config = dict(
    norm_eps=1e-06,
    attn_scale=0.173,
    tie_embeddings=False,
    optimizer='soap_variant',
    lr_mult_qkv=0.7,
)
Each number is 500 + 50 x the weight over its row's rms, rounded and kept within 0 to 999. Layers, rows and columns count from 0. Numbers have three digits each. The size before them is the row's rms in percent of the matrix's.

# layer 10 attention value, 448x448, rms 0.0805, rows 67-91, columns 56-111
099:434452417507418557404437503496558447464602564498454493455528430533526511422458466478513409381585461412506523473552531536517532519519522511435462450433465375573478533409
115:479432599562510532524566521541437587520463437431452501450370592485478589568499479621481546497499491498444452433526509464536522454544459529516370479516548492419577525484
112:500455495525501479503565558538464427519512583509462509524473594493499490519543414575538429557495538470521449536441519504491552562387441395462468434644586509551559478574
110:513496520417541473484582627513549574533513417469501510480518484490534451445521384524480517454476441612509522393540587436427469469489419523449542482528496538459489423469
115:594513459484476557543471488384439498452472527487399493571526451515484486562449556479517518444486545486525549617466539504511494411445469525564516614473473429444400445508
113:516496496528526430492506567525546524520491462495539510449477460504574407500474525474488517441523399525500570523574493507478479443482528541476467612424504461516530475581
113:485598529500512490482452472486464503457518454479423463475616503581573607499521554521465531586511584408538482452430546428520487552514483458513555480527538530482402471550
119:503491507472488554433414467442350548544512561467510430495553446423486500439477526470488450570470450555491503558523475543487516428467483438511473571451419465518413521483
109:468540467428453628472527444520474505509405512520508430566585460573499482482582453479510557563490588467462492497543575411410494514450537469557560504528555511497519388461
103:449460527532483455459467520547507466472526605469445495455533483554498434498566536459538476445463454458469561499574492483574423587487524491544476512484482569387523516495
100:544574566475530498420481460376548508467543443441506451435546566499408530406523437483515401541498534468511404553562511419482508436558492420494549456424437476526529522572
110:466580454541527440546542507530478481438520552568526472510487543520551565480435385555557438394474473483577484477403570472532444514542425461542457532568543545445402478552
113:496476462473433484521497436471491547563527539465537521528574438449500616491558373501520552435504389411508444517489523465587430589496573514502510553470534469428524497429
110:571523490500494549439488521551551396510487485500480433485586587559472480482444423588554588511496425457604535504482500494512461501485557513550451549488428483529603446476
103:486482494463591476479438546511517403463564430513504517531502463509506478434511484547551544539459451578491566462526498519523395517566518532517463484455572558622562553465
112:405568535622396500558464446462481563629553568470560447480552440580534541502487510538463477540514580498499532503436454515680496463560609488554498529500512524577505473515
098:538485420479534451529627465504440564524440473414562486506454557489543486431440502489541497460499429521507543513512496415509558458496398478474446527528498516481475427506
105:527525547557471499443503483444511519421490412429445504523474504476554526497475548475441523574488484580518406408450528543462474441477535521482518590379566505539514617575
104:450508594474427452418585545490552533508484384389513494578402495506445539462559521524485503503423516504549374533540466430512522430458500412505516512520530487401516457599
099:496536580485501590534502443499402448482562452620489522466482453404511512608558425486534515507462468432452473474487468513430551443437433521509411492496503500382506497478
101:524546406477515448474483555403532564506531491554577543469447507425445484515473513492462446436486500509494517508484633434454538456493470535406532460518497470544493510499
098:584494573512521380560481533578594519476419454450557481483513493475620567481463525516527487466550509462489506551456560474543496528499604494486517519513521564468533563523
099:510376423489495555451406489493410477421565502559466521537455507501454561529476417449507464510502510543519477523508468480470513474530487462525362466590572549511533504573
108:503579426485519471521469505524556490582427509496355502550555506486490520494462410527524524556461474442539535450501490522505566505525552544496454515544455444537449468489
107:536472407504509533510406515503375457500543505480414487445493455607525476545526499488535433416573431507508529540465566585479506570536494494527515546540492571568463443495
# layer 10 attention output (transposed), 448x448, rms 0.0736, rows 67-90, columns 56-111
098:549521506492542422430544535447422490457494475561505532453560470571523506579490576491440530426501513434504532429530521529460465535553412463537490425494513489556479519490
102:459426453526641514434512490459523554497475484429474574463488604474475418466485519495517486470471559521420494502611521547517514496524496559405471534510574493508471460547
102:394461511472525565432504512529498503478532516538540532494570546445508496480497486475456438466445486447497536473587519529532561550513553540521479510566541479490486463521
106:506489472405574550525518575410516535577455546628538562429506462423585444525516428474466538533452490570430452477583517544480506592556451490423461558470461529432538426457
105:510466478445467553483581517505602572543543516475475526455506476489498671459589527531473518469509558502493586504404603493498565433484508516501515446448486486533438464498
104:496459507499571492461560523566517593498490409596456538523375410526562372533387480572478529463541543626480597508512502555419448466534490538446412517445485493519516579565
105:494580506492444600425445558464531471585494431402427468442521478450571499446560503386460484573434502490548461459469529491556576421552545507440563542506578497471464470612
108:533415525483439491579597498423466439477539525461483432514450507563408505532473507531516602545434534593545489504394455467507529425571447512473550444463558508493518527465
105:418606520504371499412409610434476494511582514548353498565538530475482504481465495510540505531567484531460438529431517617461489429533388455596471472512416551453469427550
095:457479467597476509466496458538435444533539502511435492506545404455488541658552455461444501413496485523499452503504480565470537559499471512444426490504510510530544514529
096:564455553550458498527459525541479464487561519481494453522391480520463503488503543542475558523439609525490425512509482568504468423481490442467545486454538515479542448550
100:488412489549451476620432550550533582545499533467473466446501433464513539450482421489504443502460571422457575483506510478520442574447519499444429414417521504517415474419
109:549485464499398501525513434545499471525444489467513373438544486486512399540474442452473484478417494389507408464491502444569561517403472435403390552454407405518428469512
099:465610477559542556562502466516446540564620474525530559465414425475402447450466433529619594482488472559545404542558549505529504512509468565480502482554456491499523523574
101:529625479596555491512553507565473450548451461579453455525321440512532507480481532572459557519460398452514503534534472510506502599495477542508486485480507416541457435550
104:413537532497507434505592452481461558478483482456467552504429488554442458585478513526382493425549577460430575508449509446552527469471513546475564536527490530489408525483
096:546460447502493484524592455408460438530497498549502465449446492481537476545519554538498445502462504603539484511519570391392518584454500466501454511538497510465502433586
102:502466473586560443515600480549423451439534512457416450578495499577546540453453542641499457563431522542551545467503527560468500462496507573550538627422510452487521547573
097:512445523618525450450479529504517465493447451528564487580450480480561531482446545472542454474486409484476491510460441431514491575476520483553552454498537518382641448589
096:521381569557518553450495556466551538540503500515550599581494484443528493495353468510471468486524484505501532517555484518535532460513395529454397497584529498592474560412
099:486537487454512527494465505438527613554475451504478579461440534402498522540512565521394422514559459447502578528489470509420452521542429496463512594490394541536576482552
094:557531531501539492493600506575560533557437434516416467473508452466421432539471457612535513572488487458515529514495584580604481519517472413415536541438553555474469498465
099:504484456530516507470426583593551506561469507521405559632492414536596530412469437431530472382489527465588526437597523511456563556505495481513473545526469478482521491506
101:480539431487509415500547463490556553562523476555426452510461465451413466581531405546538590476526492537401512540527517521513560522424433552500484456588503498528457456534